python train.py --num_attention_heads=6 --rope_theta=8130.0 --init_std_up=0.0511 --init_std_down=0.00341 --optimizer="adamw" --beta1=0.9 --beta2=0.99 --weight_decay=0.089 --decay_fraction=0.559
Each number is 128 + 32 x the weight over its row's rms, rounded and kept within 0 to 255. Layers, rows and columns count from 0. Numbers have three digits each. The size before them is the row's rms in percent of the matrix's.

# down: layer 2 MLP down (transposed), 1536x192, rms 0.0861, rows 360-428, columns 0-95
# up: layer 2 MLP up, 1536x192, rms 0.0938, rows 361-429, columns 0-95
down360 098:080107132175126114068129117128118155168115114139122135196136138148151132133122145135109086098122183117129081116116105084153164148138160143120156145141154169144180079090130114146106239160111185187084089172194129124135086130131090168124097142098152072075079165127123148089150140115096110081
up361 084:123095164139175157126096118121112114109119144100138134132173147120073104118080128118124111106168167125174133215092075126163137135188140129134198143055170063095097149149085146117129170107096131139156111150131145087149153067175218122209136123124163179083145100144129087048116149093081105145
down361 085:105112133163150132129144110136102119075112144152159123136112121113054094124143085187075090097148153095139147200157098169150180112187177116109177128023188096087124110183085157112078179125121135155148111147126185101163138086160161105147149127143146155089134082125115092100121129125036138171
up362 099:110150062134136188093158167094128060099118099192161103188108107097171104159159138094097133099088117144098091111076128166161154127130110174123147106156144120149129126098108124121142088172107146144106132077129143125125109092149117117106094157166127164052146132141156169084077115129066133140
down362 082:144171122048159086113141127142110110108108076119148127128125122092093181076124147098147155095136083121070097153146100133147172090127131075158173138134105239183156057138033113105176150147183071129127090076185156176112134181094058102109120118081175159127154113213133164145180170159159109126
up363 105:165206129081193127099189066103130138148128100132120085134102140054117154151120045140164111087149128101135167164117107147136133132125082131112102141127146103112118154198146159145109123093177122117071150136155160094138152082172156099067090127117108151126087126108093140099083167160130164103
down363 096:126148076076135094144088136106125119103171113161145145193073068183107158098097183138139114122153082093114130144085116169135090117110136125104106150127130108120150165110122141085141102170110178140094125099174099132121074159129203115143138111139139073176107159137098176124096175162102127081
up364 108:101149122120138132140171110091141093132127110167165158128144119146115148136100106152131117077198105088111080173150173097185129082153113089087110113154109102176104101130153080142135128113077169151136109128230166134138128133157109076115112092165081131184159109134169135139105144123140148128
down364 113:148120162172112098156139136128162117116091183122175150087109140119115100111169122168171187122182097141117167165127105075149073054116114110167166080106151135142096106121154111174109177085172137164140136151071122183149157133103129115170159135098145147149162129171075159105138073178165145130
up365 107:119115068138133116149127037171132098153139196108083122090135093153142095142083084128096132120172132117107101140180153117109162128136115130118126109117109083113102113108143141091119182075079162121138136090148138155111095174102154141122107048128138145120165135093141112113061128131130157159
down365 099:113150089147055116148103103159109104122118162074147094107131112154158127131131103152193092163085168149167192177170096136079122118118105167121127161114073153136194173148099108137111104155128096099093136132167181119086130104127129117120130136147133109134125156142144199113122081115139137106
up366 102:127078143157153102138107067160144155132114154119142082151141106156163103133137107143075098100159096111085141178178149102131179124098144145163162140080204085113076145174149160097109169085134107134112171151087168039103089111182170177102081108139108104079130131072106110124109133152114104146
down366 100:126112131129075192163138126114138061099168129118146118112156198128099149095135130115181095125105153110118109115140132175109127125193179164118125105136167103113142101156164172101093109078092105143151117133105071125133141148156081100124122101159122125137103217102151183115162117147153155113
up367 089:093139148149148125127201109099137113153087100185129104105074123157102122161090098158150152065142089162152053197101163135150171089171118118087094140153158082120186121128096120136096155133126170135045132127169144117123103120163121122107155125133056111046156099140068176143163099147095136119
down367 104:141136177132176104155108090152152124071133135149135109146153146110072103108043081155207074062155081131177116160099161133149161101184143142100134062083173092135147080161142159090103125112081127107139121141133179141151095090168110132114142093130085107110164096098104128114132152116105147122
up368 117:100095065119103156114151113102143094120195076201127057165129153123118113084092139121178190102113131108152116180058127187162202107128143107161149072149130077143115148142157150096150123105082173162131125182187129080193123121187145089187070100130123130113157074097160082089117158141113158105
down368 126:145120175087080099095179133097093136129098090095096154117155168172130117159154163159142100129161133162128153091118118166135123170130191157094096108141171156155152145139175143148094084114125066112112058088168137146142109186100147068109078152117063185094158157132150114136130131124223142076
up369 096:104134102151113125124133095157118167109111157152078117116102139142070119160104103144141108098114148151096130121080131125123110103140188176140106131143177110067154142142093094079144157122131097156097118093148233143175086136092128106076163065093088093165070096124112080070091157173140123126
down369 094:139152147117145121106126130088183122154099127114123156108120127124172154155151165083114132165122145148091051104149139127084148043165106106142138111125136127067156088187170140127145105121127147170159158145121176083127099116148121126142133168139198190121141126138144135142108173136157118118
up370 097:161174125104192188144090084126125140095123121145057165111111128112127100147100051101114127095124131140202139164044095076122129144098111152143173114149174101144105167090096075160150095108114157139155125162135083156070101117122142168100152122145141128113161105124145096073173127166073135118
down370 096:123119099114088178113111130100101118100114142158101142105126165107116072135103145125104158141139088136183130171125144088181085134164079157083183185103129198133145114138087166125174081208128154139110147098144112120105065107151164167094128097169147118162183091119103051136175221094114210121
up371 091:157105095142154134113166086119106153109151139126123081174094136160152101132119113144149072082142086067113108141176150185197141044150172153119147169082174105167066111156159101146128139058125095125105154103178154089149089084111130113136112104191048150132127113073109132111112163125096150162
down371 112:100141127138126223093145128081181133146174142200073109146172118189137174111156111148037131094152157109150106092112119123096170040093159070106169217121173152143060108126148085123117105106173124076118065121137095072141181136145124188139137136116104104093106124138132145117143110102127157128
up372 107:108105173135116153184109075144170102108127131126121146141141141167123113176149119100121130124194119086133083103125116090170148027237145082081081083156131146127067124086089174092145133037122124110100133112172134124107121134116137170131114141134184116078112095108169137138118108096134128231
down372 094:109110116155125144171146128091061177134094085161138070156101117128141168135147114135130084150099150127108169174127117103043121183113129157100132172115143081143141150162127054157093153154142105197123104116149225082109152152139112081116163133135105105193135120137136113133145078147090159077
up373 095:189121146119117122173099079154103146144148096184149161121155117073086103153068104151118072151146101151160091108164141175127177134149122114157131104149147115103099136106092110068101067121027194175080157136157183117127152120102198138135056112111143156166089147133073133104105150110130143115
down373 085:095122101132147103122152132187118086090161117101109103152074163137176124146109151169123163104165163191146155174110116089067128129230095164113108153168092105110181125145111135174106181144132086172072123106110119179084006158090078133153094104126160085155073158154168150177132126087062164159
up374 099:146079040128083122159161105104178137082125084122167126186136148099163126134135139212102146109090120067147154132157119171121156095103089157152142130166151135114106126106085117173098122112113151123156124143089120108152123119094162154196117144152100082091100114149072141109139186111090133143
down374 097:142159143123121088135216114163137095130157110160104116155081097146156111151154121075138100125102073139154146098209078135166129174164082110164089110130146103130084162142067113106199113152188115150157081163139083118130118132122104148118135142103117111129127158106121113074117025183122122135
up375 089:146091128170158093137136146130192073125112091122141150090151114130061110156118090128137105109156076076104121191105125173162122108179166154129168106093170122097151099147112119136128188093139103115124091166154231153186147143165168172149144084138150163174131101101153077118132090153079160121
down375 097:144087090142117150160149103151104111089151111119107108114125089120050121157085084097133074050088096109135102196120122151139161118202113115137170135101168121154159143144112114165103165116133084116117114158120195094197144105125157137120115064119098131170116105117187062141131081165054157125
up376 104:126200113100196153201112113151122164129122168108086159125100097131138108189118160151055131119192151097144083142136130116129135048150101174132146096118101124172115113111082138142110124069089077126106113091070123115070127135120168159144088090167092056151157119146121149143091185111051109171
down376 105:088133176164101129118141110165120187114091108134115171175091169123147076141145156111115150138134147168187146096049091166104168147108148147157150120124107154107081142126107143180114183124137167175171145047134146163102094139155118133079086196086163067112113124106104153091130110153082134080
up377 097:146112107170139137175195115120134124092148110108106137180145101102140121175091097138141073102234133065116157082104161140144174081146180172125106054129145074159100165117175127099150094096115106118087152166164149123116167110118147165118082143116098076051112113107083090093172178162117155174
down377 098:084137155152154205082182107149112115142139114131115129204162124094162091104153095095083147123116121081131144080145122076141124099146128116129125182107142162112122150128111086128104176065164165122162085131087190092153076151146183199167188095093162048141119088144167164128144124134100160116
up378 109:110132149115118145142099075118176129165161165106127140096175094121130097215160122132109102092167079083133092140135122084191155072171180126133112130141132123112011111127097138134097101102129142126116122121109193152057140158156130087103144067141122083071158100146143123124112117153141113171
down378 098:101162097176096151166036122140154164097188140117147083099085091131154090092096124083162118157125171166126161121145094112122226133154166066120120113129153139130111110106081155121097078138144121135110162106093120159121114143127156094112110154167143138110124069117197127072169125094148114125
up379 094:147091071113136108124161065135103120146193086110154132190135072134106116134128141143060123119130041157136074112124167156139130137153150145148088050148133143132136141142159122139161079145098111158100152126175155109131142185170156169108083117115124178162118120157103128061053163175150117147
down379 075:141144156146116073106141168093131106153150116152127156150089124096156152136119092172105171123170163130095117154135109127074132135095131127183166164099133136100152067174193140070085113137165134087112148123051089087082098102129118127160107129140123158096115128179141186145098104151068098075
up380 091:207147116112165112149165143123149129100107119150131129169074152086096099178108127162147090081101122124124113128136085071144124092081101104104135100164141119177054137100101122147183136167129155172127189134129100117094102139070100073175149110100129081076108068076108082107130194146159111112
down380 090:115146169154104140113173159133143125180066122091134099108132085133091096145072113214149180165128132093192120141136089116095100164143138156129101240138142110097144124136142138127179100128112105048090112122086071098131147163184120143130133145124131135066100084081124171156187140083198151111
up381 108:184079105128134173116117094120119083114128151148132091177112133178125048121076061146112135078142150104140129135163190113169139141137114153136149149126156119162068136104133086120131164107148180102104136074191122120172071128096130112106126118162144118135117096129146102139135110123128126152
down381 108:169113168106155133123125035124069122135110147135123114199146117144146122210109066132112163077088161112064144128190192116169149122067097133104098181129102131107124141103164125117138101125074178144121203108132085144160137093116123126062148140118095080150072126165153096198118080140157079106
up382 089:152114129098113135182141108111107110126126111154142132095178126162144086119146128185177123116108060124162082187139138087139145137173133130096171130162122129104108126099161140155122140041119092128084111086103203120107140131146153156125120083106152140140165090018131093085095168120104188177
down382 103:133142062119154197104160069137129081121095145181134082121095114158101080089104139095146098133122093066140149174139106099098178094160142143122175143155166108098065117109086166050130124098172061128153107130117102144108149132146139172164141102098128113151148157113141168056120136153112152120
up383 091:132137086129133106199153100131075145117136123150074125090103083111087113136091092218138112104205111122146138176124132091126178110181130174103087122101115133145099147092140135147134178125125133183117146110154168133122180119131138153130154119178101084170120096111076111086131121141125170144
down383 110:071111116150138114134158131118123130097115167133121084085134116101154133116134107159132113063161152136187158111133105161145182151135153109111127110097100063155117118123100142131111147170110134074103132143123126161147150102199086101133117136103122105172182073120132102120156212120059178175
up384 114:146099060119168122143126108124106100082121173131114106092192087112142154131157100124125144089218149104103135107102146127160116086211125133134217075066143116106149125127104137100173126107116121191128108107129128126130136057129124132127092153183136098092103164097134210127087154082099135142
down384 133:153124125194204137107062098152158135119203114122151126142197103124149147145127074078123138095158049081131180091127130131114123158147139176132158167169144128082127119152154148194168144131071163159122148136114101119149084161109125120153142088140061109116101124108139090087090142102095136145
up385 102:139129101110135129104142087123193097128143135230125116211086189144121104137110097099120108090148117135175143152067142178147161080112132115093092136110139094135165161170109158076077154078137114103110119168179101078201145146159123107165078113121143189128165128131154142084164167137132161135
down385 091:159107145118085139142087158125093142125152156071119113150120098144117130199122106085087128132169221160163098157151078198130102112117155159121086115175166226153169129111097137170170147117134108156113032107127142111061126139114171094102117064099096108135166175055133137156180134103122140143
up386 091:127081121213154159088159168169128151049160182131065113163082140120091138089043095146121068106138129081157079133115146156121201112179195119167129116151162092130119132108155109074112108120138134176103134149077177064181156135108162108146110103140116117076115074080106116056118105144107132131
down386 094:193112114162138111105122090182116090078133117148076090157126100154113137166101122180100089053159111115156099099087126121107202084162173134104145132115176136135156088118121116167123119111122104117073103181121159066123149137104174160131113143152118117133121068154077113064096134137082171120
up387 094:157157171105151168126121144207081093101122106036161123138149079091143140086077118088160097099124085170155175114101143150217170122121147118160125108104131126176135096190121139098137121058170088152129185147145094145110149135138097115168088108128118144149109113109093153073072162154089169150
down387 086:152114112156094142131103112195154118163129165121181107103150139139151121175094128115114143135157114131110130098152122078142090127100109111169119110132119114130138205103148073203187089165149065116122133150074079080130179109156060107133142117075171107132119102169189127186143103038145141101
up388 106:085100096151098109084102097117120107134201091178159179147145122158165056097118102122102134108151137107123104131111122116171154136116127182159124099159109113129106147054105060182066158096076088143180133120145120068151124100127146090166138086171092096100167131147130131128143099151127121120
down388 100:116082083118117135125093077152124110130211078181091114117169146110144150127152150096106138169140130082126142184123159141085129124093159186117110092166072104159132150123145047124106109185104119163181129099161154122074096148117115128101122119139157078144102193119128178138165117180091098087
up389 099:135135091116144111108113079126135097167174129121107158187128135174049094120082129220156074100142124097140189159146156123154146105111184129151158121153110172155097127088133079127103121116115148167133093131127106065111119148085140203104123130130111169087124080169103086130131096127110109135
down389 085:110116097069140140152128162082112137146183118145088133094111131099169177124114112130131186162128162149109078114170051136144084154163154154101094081142121094103059177182155127048098095158106140066207126198171116127166139157090124140156120117154126150117161194134162135168105130173147140113
up390 105:122176165175138179106156110148113099141153132069144105158131096127158148114140117105114082083129093146106115140188143171225153105192154081105099093130161088178145132100148139098160105110121084157149154137141159086091097111119153142113084158112128131087150112093129140096124155121074189160
down390 099:135118164133077156183096164122070165108129130150164130099167088123135200108097071097163142077113156130128096136138112128103129103155127090128139128140171141126151079147134105112117155201124139092177120129136140115152091146094079170134138145167182144111157105114077125171104127094139089149
up391 091:125122120153131168094143121084179121084171154137098152162154081082132110120062115122197137095082130120169102152054090179154126142147143159133196137085194098125151143121136134138085133114107150153116145156158137084182050075124184137195114133077123117165118118129153162145100143163109177132
down391 105:095072086132166150103108087166142172080165130122134136095133109085156103136105113145131099078062121151131184120128114217106161151158137130116136200071197142079083104165108124126113108143094139136112147126179127085167132115122115178209050116183078130133146098099066157137065122121124158161
up392 110:139112109148137165158156101139167072114147127214131070083137146112035098130081092149144116095098134109118128190051190131113112107146155084206197120146134080143131162087120108095111137113124155171123169116170143068122136137094136132140149132165066179110101095102056108107144129122092122164
down392 101:179155137150169181153129146128111123145147163119165109071102122125089162157136180126101104173205090138170162150115104113077096136149137130166175150084147105119091187135180090133116132134141123079158123110116123099139174123136184087100094136132155153150123187109100068149088088106109180207
up393 092:141145166104142184081114117119182138159119139176089101130167132203088127129182113114135114103174079089193131115161131125164104096096093159135139101182146181114130162140167045142141134109118132125113158109114098132126133138048156132110050106088134112138099127128134118124058146145104196111
down393 083:057112164058113119157145138145149141078142129101060133161081155079129080163116123070092134154089114152120145135135122219109158144170126085076142091096135055053169139132125103108142092140157146122127096099096050114139104163137118098103145166150135234180176101145155127131142113136172156121
up394 097:135107141124150137121151122147107097150135103088052122144084161133069114142136143168188076123123021152155120138148143142118126143096130166163103165071160136104104132152195115107107106129127131141082175125125116074127146140176099139107058098099085110078129102106095076126114114150131095130
down394 079:127139156127131107146097150174109158113128152166070118130052203104207128124177129115132181112147105114164098163109113120097129122057120103115104126068080072146065183219100066175155134149164128124118171168110071123095140113150146146149105096175110107110146092087093128161149182073134158141
up395 090:106153153136113160156144073118089093131168131148123122132157132139148088137125063103103130039160031094154120187131157162212162117153129160154164117117125110148109096148106149085131114109093125143118140140129157049122118072120143125119174112131134080129126094141127116081111200082102133155
down395 094:211124145166135154127115145091104073122153173107110150121137110094074119044119112110185129093068175114191131104138068131168135149191157104090089149110138164116144108110142106085170109101151118067130138152111166124176144128139154145153151092156125128088073115094154059107183137116152088131
up396 106:153167112108167166200179148121116022135165121097077083126164115101086125163090076123166126115159144103147094153076103141144127158130176093111112140090152127161168142144138132127035129073164113161153152188156143091193150104108206112164092125118109107081121087133133115092148132156137152106
down396 100:104077146141103111110132138054133124234115123123163173176120134174129068125178156106104115159143117121142125139136113182086148116136123100094156150112140065132165086109126150093139110107174137128132143109135130151084049064130147082075135105142146186168087154162122128106158158147177101102
up397 102:081070133122141137181151061099184116133178151126120125090105153139122101107149064159114088107154081120135161177150154084139137111151134135093142129116142111119155114126119175110068121085113160096053106112108218107208173129144193101142119145132073109095071130173112091091155105157146148141
down397 085:083134094065133167091099144127151142148174151159125149115114088187117146159127150131149059102156121125102158076183149058103140157151102118127126160150124152163125168168099097126149091156157077182108175127154052150104104120153106137145085090117068138116148131133122145190174123112139166096
up398 102:174115105137151107067187113127135116130124158132156046134108110113084121098085151134121123125157105142154172171117136145093177126088141149199191155091145049154093171194170151123157147115116126149111175109134097081126051107121117141115048130115081091073191136118093139108091148161069113122
down398 078:140116139063098120177107099149174130137147096166145140141135125119182163163119078065182141157145112169118153103134148140108129110096096132084074072148093173157156150056056099112122092141127125149137096188142137152163131180175158153098128144086144170162147116103168120086113086132144175101
up399 102:145126091133113110123207127138064148124109125157149120152106101118144116220126098128164097107104119078104124154124147116089126121120132157131134055155151113159112159146114168149109184141142115117105167100080125136144122119085121151103054166122098075080133143110044165110121098173126088179
down399 091:138110186152151189104142125076197108143114159148129126135059144129138116160161123145155128156157089074119129136137074189104097127100099129122109157116193116118175140158152071078125084140089118086134140102150163151144163067125073076141128110140159080114138117137093191137122129081169159140
up400 101:112141069182130100137101120161081150133132185130137136060161115181183110147109144121131142119179081088145118156092096156118139047087128185129146135124171117088048154134121109175117144108125098126180151083143151122116104113131125122146128049146107054113101093149140139119122134159082161152
down400 093:110206101153090128158150108172093150101110128186079078139096136162106121150134110092091108118121139109174179133165078109132161113152174130122126138100135108145118153068057134140086201150205133132147117131120105068156114141119078122150104079140175140130109155134084106165152096123098163103
up401 102:115120116140154111105170090117174126143145119124104082084130083074118063146151152100150159101133081099117136087135187100168169088166191135163081092145131160116151136092150143093126112094090148136074124111184140137146108073113124143147049140116127131117168094124110114121186088133133113128
down401 106:142177095109109163130122136077164135104159078124121079069148108189135143149110140100076111107132126140175133051113134140082118125132135094164114189187157184136079108063159128158141099076140115160131135046105118151191042136176126126129075158153125117102106129105160140111138126137175141199
up402 111:159172081143153087118152118117121137120116120152149067096227110085111066076057128106155131129177127144155116111127145148144131128122152142171149072145128135141099104143128107129123126119086133162135140178163125134118133055108225107192099144103123077129180094141090148090077167134135146133
down402 095:099116148108132105073123146143156066051110103124135112117152155198172145050152143196143124185180196102130157146109064140055099137130088108146103078103156124169095067140131129125120191084132107109169084149167105112127178127116140095118128100114086125123076109146163142113106188118152157130
up403 092:138121091163132161108148125136127087169101173119111128128143139146165153132076154101142121107140099075155116124127213135161164091086146122092221136071133159146117159059136080128109109103099149132108079174117083108093118159070103143141105106150137113079085110086143127102169159149111169143
down403 081:072079154152099104135160150122181100120159144129095135150206154112102117106109074095113095104097071166159067131207077100131161148162136126124074097139085131097141199110118136090112121113127105107183190192094140134153163103142097135092129150043077167111087209118118113135131115131106103188
up404 082:081116110101170186147153120132122106063140138149111121108122165093131095121086118159098106097146076147225075103089123135119157110206190148158178137089177110130163091150164108133102118122140096161119111194144150051134177130144171143157127115118155111165115054114069121048124161092091161138
down404 083:080104135102120168143090105116065109078130075155120099150103105125106063125085109163121083066154152133164109131145184146177178140194155122128178125099176129156164049145112094100101121118126077161093090181190175081096102125103140164134139130121096122109122075103092070097150136106081177188
up405 086:184132168097155143108120122136150130085140100170092143149103118154110106162127096172140041116118098111156121117101135104137202091149132152101127123099111180145061166151099131153089141128112107112063118068104144106115108123149124134151102120120148077123141156132114137169190117140098126210
down405 092:068119114143149116164154129138100163100117142091168077072093124148093083135134142162146092104160114202141178148115121106114200143175121154094120119168122169113095103122120147150131167127179138063095139126125094144111072080128095131083118152085143195112108182145123103147120141122151134204
up406 102:156196090201111135139162131204158121107110163057099148172115139116159119170141141163164147114119126113146102153103111183195113091108139152143161103090135150113072170122117148152149103113109129158128115078205108139102163139157153093170083130151126104143130107095118129145138140185124134120
down406 088:129134150096075124079146145058134147153091113118131118068162099089149133165089160097081181152145148111087110155183148111153130100136143168086085090141112110116129157171194100212144202152087156152070221203113062123113101147114104108100091122098123089149165082164115120166144174124161141153
up407 113:162112123178133134169154117111122110100105143137128129125129070170111054127088096135136139113062078151115107138153181175124136116123154126112132173141157142098124063144153120122164107104085139144125135119166210168159140067126165157147122051127121088164183096089115088112114147133135143109
down407 156:129157094154140145097140088144147129222127110110138165139159129118105131076090110133158120101144063097076105112143194085152128151108091096105129128210118198127157102130129139107152110118123109135115143108118141167138131086079158181168127107133167133200129143163203103078101107100114106105
up408 103:113092125108113154146176126141121079108152173167156129143086104102174135167159069105108138099123065091118132144085165129155139090145162123146118120095152147153191113149135132144150132120195097178072119125145242086164143133076139124107124127134143167066159085076097116082139113130102177160
down408 109:151130150098114136140163125179186155079171119134117156136133130191132131146119067110197146077183145128165094122080207119076145071130099096197156114117123148136153089103109112170134128146143103137125117095111208083189103144116144131075122133137133175122114154121129048164135117108093181121
up409 104:151154121133113178145157127150117124143119153143130117143088104126131057122075145104098121115181090105142135141116125130148133098118166116136139118115154159127113093119099129156106094063085083166121085145147202069126142144118129185175149090163084126134126157163057144117112146130142167203
down409 123:105111128116168109204163131133140107115173127136084128129136162154140103140078090148091211063124138116125108137148118110130137074103083137153167148085124135142136093132163117078177072112134144102153151086067109113127181135110142110179099143121140151105103095075102053181095066137125183110
up410 088:149143063114147115161173103130128119153110155104127113138157092180144106192122143110089121121179114121157116134091204117203146082178160133168185093095166153155147088088121131143140133118156116137131141115141151160125114159100153098158143091108112094162144095107134113092048110096063111127
down410 105:104161117135115184198126119122125108103159147122105153096156109151100145128111124140068140059161128092169067143133141158109157104145164140117181113105170092159074138090082148126114119068147120094102113085125081074159138125156145128187107099110111162082200153123122144098079139159126181182
up411 104:078140103145088183194109151143156095119134170180112121156121101152138119187168150127153090076140083111108115134127107068160160051107214148125105133088148096140133126122141166162169111125084155124111084093110141095089152171164099109138047120148123136110163121149095112120121136157131166159
down411 114:117170162132083126145120079141112146137099087117116134110135117161117121181085162090195147165163149135163153147155073107139146130081181127127090152106104126172129130107127143122142114062173173102137094103092086117111130108147073125186112150072101149068119103100091162156168113156114157204
up412 106:133165079085144119185137142122097123103188150104124072104203106099100112156126119121117158145138155096126069220085152155138155122149213097137114145113125099106118119141185132180126065078105131160130149154191157124150079142171180104155129085043107097137142121063159126097109089157109178113
down412 093:138116154083055192102192110087129112114105158105133090147036130092131147114140149204134151147091152087128148102121110137109133144102152068181139167082109108169130130132129140177089151157121099168114113113108099165134069155166173142125143149140143114104112128148159111067120116120116177168
up413 102:196154104115145125098122129120152089107119164142098123178137104166142053148116104193229162090136136117115114122071118186177087104138116099127147140065117140173162112121114133177112169089106078084132139136115119138143171086086164086172085107127089103115113138102101104103117184136079200136
down413 091:160122053112168082110146100137067154137136128088161140162087103147094095138081111164130124115133145091160147172158117185103083151121157147116097115134114095102105170190105117120165051091158128113166140119112132104129102127092155120149198137112146125065129199081140170136164126089182137118
up414 093:147181165077214136083122109147148139126105150165117060096117083124048101112136111120134077094092154067126172194138200129184133155096150182156137121152132104146093127122133104066168157156103187142121138062131152073136132143092127157111142133140141093135167135108125104112089103136090147122
down414 085:144146143108126088132100111137142107128149106153092192119133196067137159149133145123135130167119118057118118103175116136108139160093141143201126144142121070076163121065127094114118102111084125111099139157188103164169093129107089069143132145118142167106164125102085164051099129196147150121
up415 087:138117134165137131162105123154092127013136086118078115119134133108089103119077105158086073128165118069142136140150094112157147100188131093102177152127165044102076181144145124109097183104102148148166113125101150113146124124164161127166148100114114151183074121094130140122127150139061140116
down415 082:095074129189127133104135096141120150064122128178139118157112108140075069133148111157115094105167095066150118191124126149171163120148150129090118144074179122126103156155105148144116174114143095122121131126118175057137103114179170114129097067103079157144125097120120104108168188160036132154
up416 108:116133150168097185139135146194165087124091162086108125130100122175125127147158171139114147109171130097081131120157138113201136044166195114156115115099136100167136124087171142105168103090154053104129080124149120076135088124119075147138116114181096113119231129135128185158142143106114097198
down416 106:138116129106151096129128096106101162143159135160153129135118097081113124083087053127137119156081158133159123110103142137079128244102080142114157136156115154089133112151105129136083144165142191189115154105110167191133132088150199101134148150088152129120086115109126083105141100138128187034
up417 103:127172156169136126130131132150141154160205106104140107166137109177127109131122156119098138108131083143168094149154099109206152171128085091140106104095133213141107122125117175134122113064142131120127132124186102108049172065125150093156126142145172117135174105136111131085096133131132145172
down417 109:143156180137151112146107155118140119156187155078118123204156091133114120141086121022122111088153110121182127135133198118150105080090137080168183127135071139142152100171114104111122050110095126135146129130108098096133157131084182202148095127200136110126162143191088075130083132093093136130
up418 101:151114179114154119064153102101144148099165098098102077186158109088097117102102120169173096130141146069134149110112161127152139165191102144157151141100182157186117114121158064080139121115127130137119134142130139158120142107072202183154089143109148104121118095102111107119097143104104174149
down418 083:166099132169085149094123131093120075089114120142143114149148109151140156137145127142086172166173123124110110125135121115134110080108087140129199140161122153198147114154094116161072131136199168173101119072166153160156127134121133132089098133108163138164173105132158116132195160163203147156
up419 101:112108102166135124116126143163114063096179118126095145185116125131108120149106105092165095094133086118154126146106166157099168132155104157088084047089158142133086153147100113137110193149103130170111154185170147127195147176141142095138109132127154158164107094072132120009079105146106137121
down419 084:162118161116125133118173142122127116175099132207090173178083126087123111157110163102147109072105123181144089102152146101096146139123148087161109105103136077119113122149115099101102068179117154092126099071124125183128102147116160129106107174108114119111154148120098143214090090086113152099
up420 101:136129156137111095104158110133136157130146090175097179154122141142132104140090078143129101119130066122215134125134106194088155094144137112074128098141158131079076122174150128107081102090077147146112115102142175124105108107165192123165068113087162030156135124154108135073066138180106134165
down420 108:133155153122111118063112121160134134200145107153155153157065168068183062137145136133183104085118101131170135117134136155080146139107164125093160140110141111098094149144151148135068119128053103094051122140175135130176123154117169150128120165079153024144087060135080099124137136170149168142
up421 093:147145148157157154184130144106121051099113110132092146128151148113108122145127059175142112104155073122123068167106114137171142100120171074122106129150187084075121124103127096121093119080102092178135152143157187147166145095135145108131157060092049127181125061070131147143157150145132171086
down421 116:126115090149138165183144117166099106101128058113130182164107117161101086161119095108105117058206141130154087192140076139135121105175139118149110090128142131120095096143131142127141165122137091102084116157129133102114127115109106128086115096192087082153159079073156093121163114141149154187
up422 098:161111131148186157119150084159152046105124122101058134145184143150119114155147139119106090135116095153136099124137101166200144107167144111103174130120121119119134129160150107085100128145165138124139090096112122137091084137134179126164131080112120101111118095155111098106103093139051215155
down422 110:164159153132173168125136122171098140131141132111075157113168133134113101085136085084106170076184077070210095163204161160184185078142150140106168141176056141114123124125141127087178156091154171096125129134131091111143078096132128110125111134182161070082161150093138159112159114139097135117
up423 106:176088117152108132152186077069115108136150140142172160145084077134186145193112091144155153103165134168120159136117147161123126092154119147089152145134139126118073119113130138140125161155141159109129137080095167089194099025111112113169092128129083064073168148139115168147057123116113124130
down423 104:157100109097151134125194143140169160109147091186102194142098173157137155143154176140118131117098083117102187120132135152150166137096039065085147152155122148144134157109152097151151154200108157073166120132128087124095076095090158120124168093107103081111108121108149140116181110146117187105
up424 102:160150169076153127152096087137137162103131083136122093129164121099095096133104069126117095087141134106160108197146132108169147131158108102151165109150130138120125104141116105172119117118144183124085140168142117105104067102093119126138155102129124108076132085108137120073098134144132101155
down424 118:058115150162119126143095143161123106143141104172069142111084136155128104084114092122124128112138185158135057139196157140088147157126152128050178164118148077110146022137133157103151151174129134121128101153134119067065121088122127137111151108116161121079191141112164097130068115093133124151
up425 116:154123090082143141149149064118141105157130132144088029123088062106097105082068125131162113103104131101157131117081153116177145116122174169147145107112149129123082117092135163163150134125105148187114113144162151096152105094131170130110119163171123084090181169150122157079118165147097160111
down425 135:085100159162132122123106080177157156181061132112088145129116121095153170111092081140139125124066139179126160130092164126180192168062136191107132067150112196097124119090134115133107134138073098187124115149110108115154122127160163088113126125155110114120170176124143175073161114112182134163
up426 103:139115106117108101186142102138191158129123105095110122166090126101111129112140095148146065072134156139151174139115074105096141150141111157090114171094174086170092116181147175140139119160103128123088132138147139140127133109148126130163106169178097140160101122114060153071072192150111120151
down426 092:137078178111079104132184160154134118104088133159175073215186148096108114134139084135105105130142099052149105196129135140116139081105172146142070166155133130153088144115156163157107130108135116062136099178137172127092070068136135106111108079150157150112099122110106190180205149128130114125
up427 083:187112145142160187138130126137137148100121127135152142108056122115127123087080115105105098073128139137138173160105146137134155138161107097093146175097202124152111108160129159139071146094141159091101120119114109098105111049124126111130025126145098113084128125082178158145130152125065154116
down427 091:162101119180136169134138129120117131086148091099177095157067083092085094110099095139112120069163130123134140166120141142138193117167125117086132169087206098113107100136109160141107172131101122105102119135104200088093113065145161140135058113146105091082138108112146134131138149129105159165
up428 112:156057157107127132161141101166120122145101117137141089126144066086135124143059115115167114132167078053163099143134175184127189109155133109142144056136128137163070124045131131117068124139153122116130152175134167104112132084111213152141106114124152113160069101153139097107119133125129125143
down428 102:172101200115145162119164151180162095136116095166105133121141136149122079083106081161116166123209130142107126148151104139156115143137098103134081109102100161149130115120110123169090095114119177097113092123151137129137193154102093073107182141107172148149140101120107121064155121126210178118
up429 113:161153167080114094120181129118113111134120149112118098109158042137057139117114147120131148123144105158118133136112087098134126162124149156135125063092167105185126111150144111131185153072090119184164093155157106149079075089126198139134137086172145072094142142138118176151117129142113114149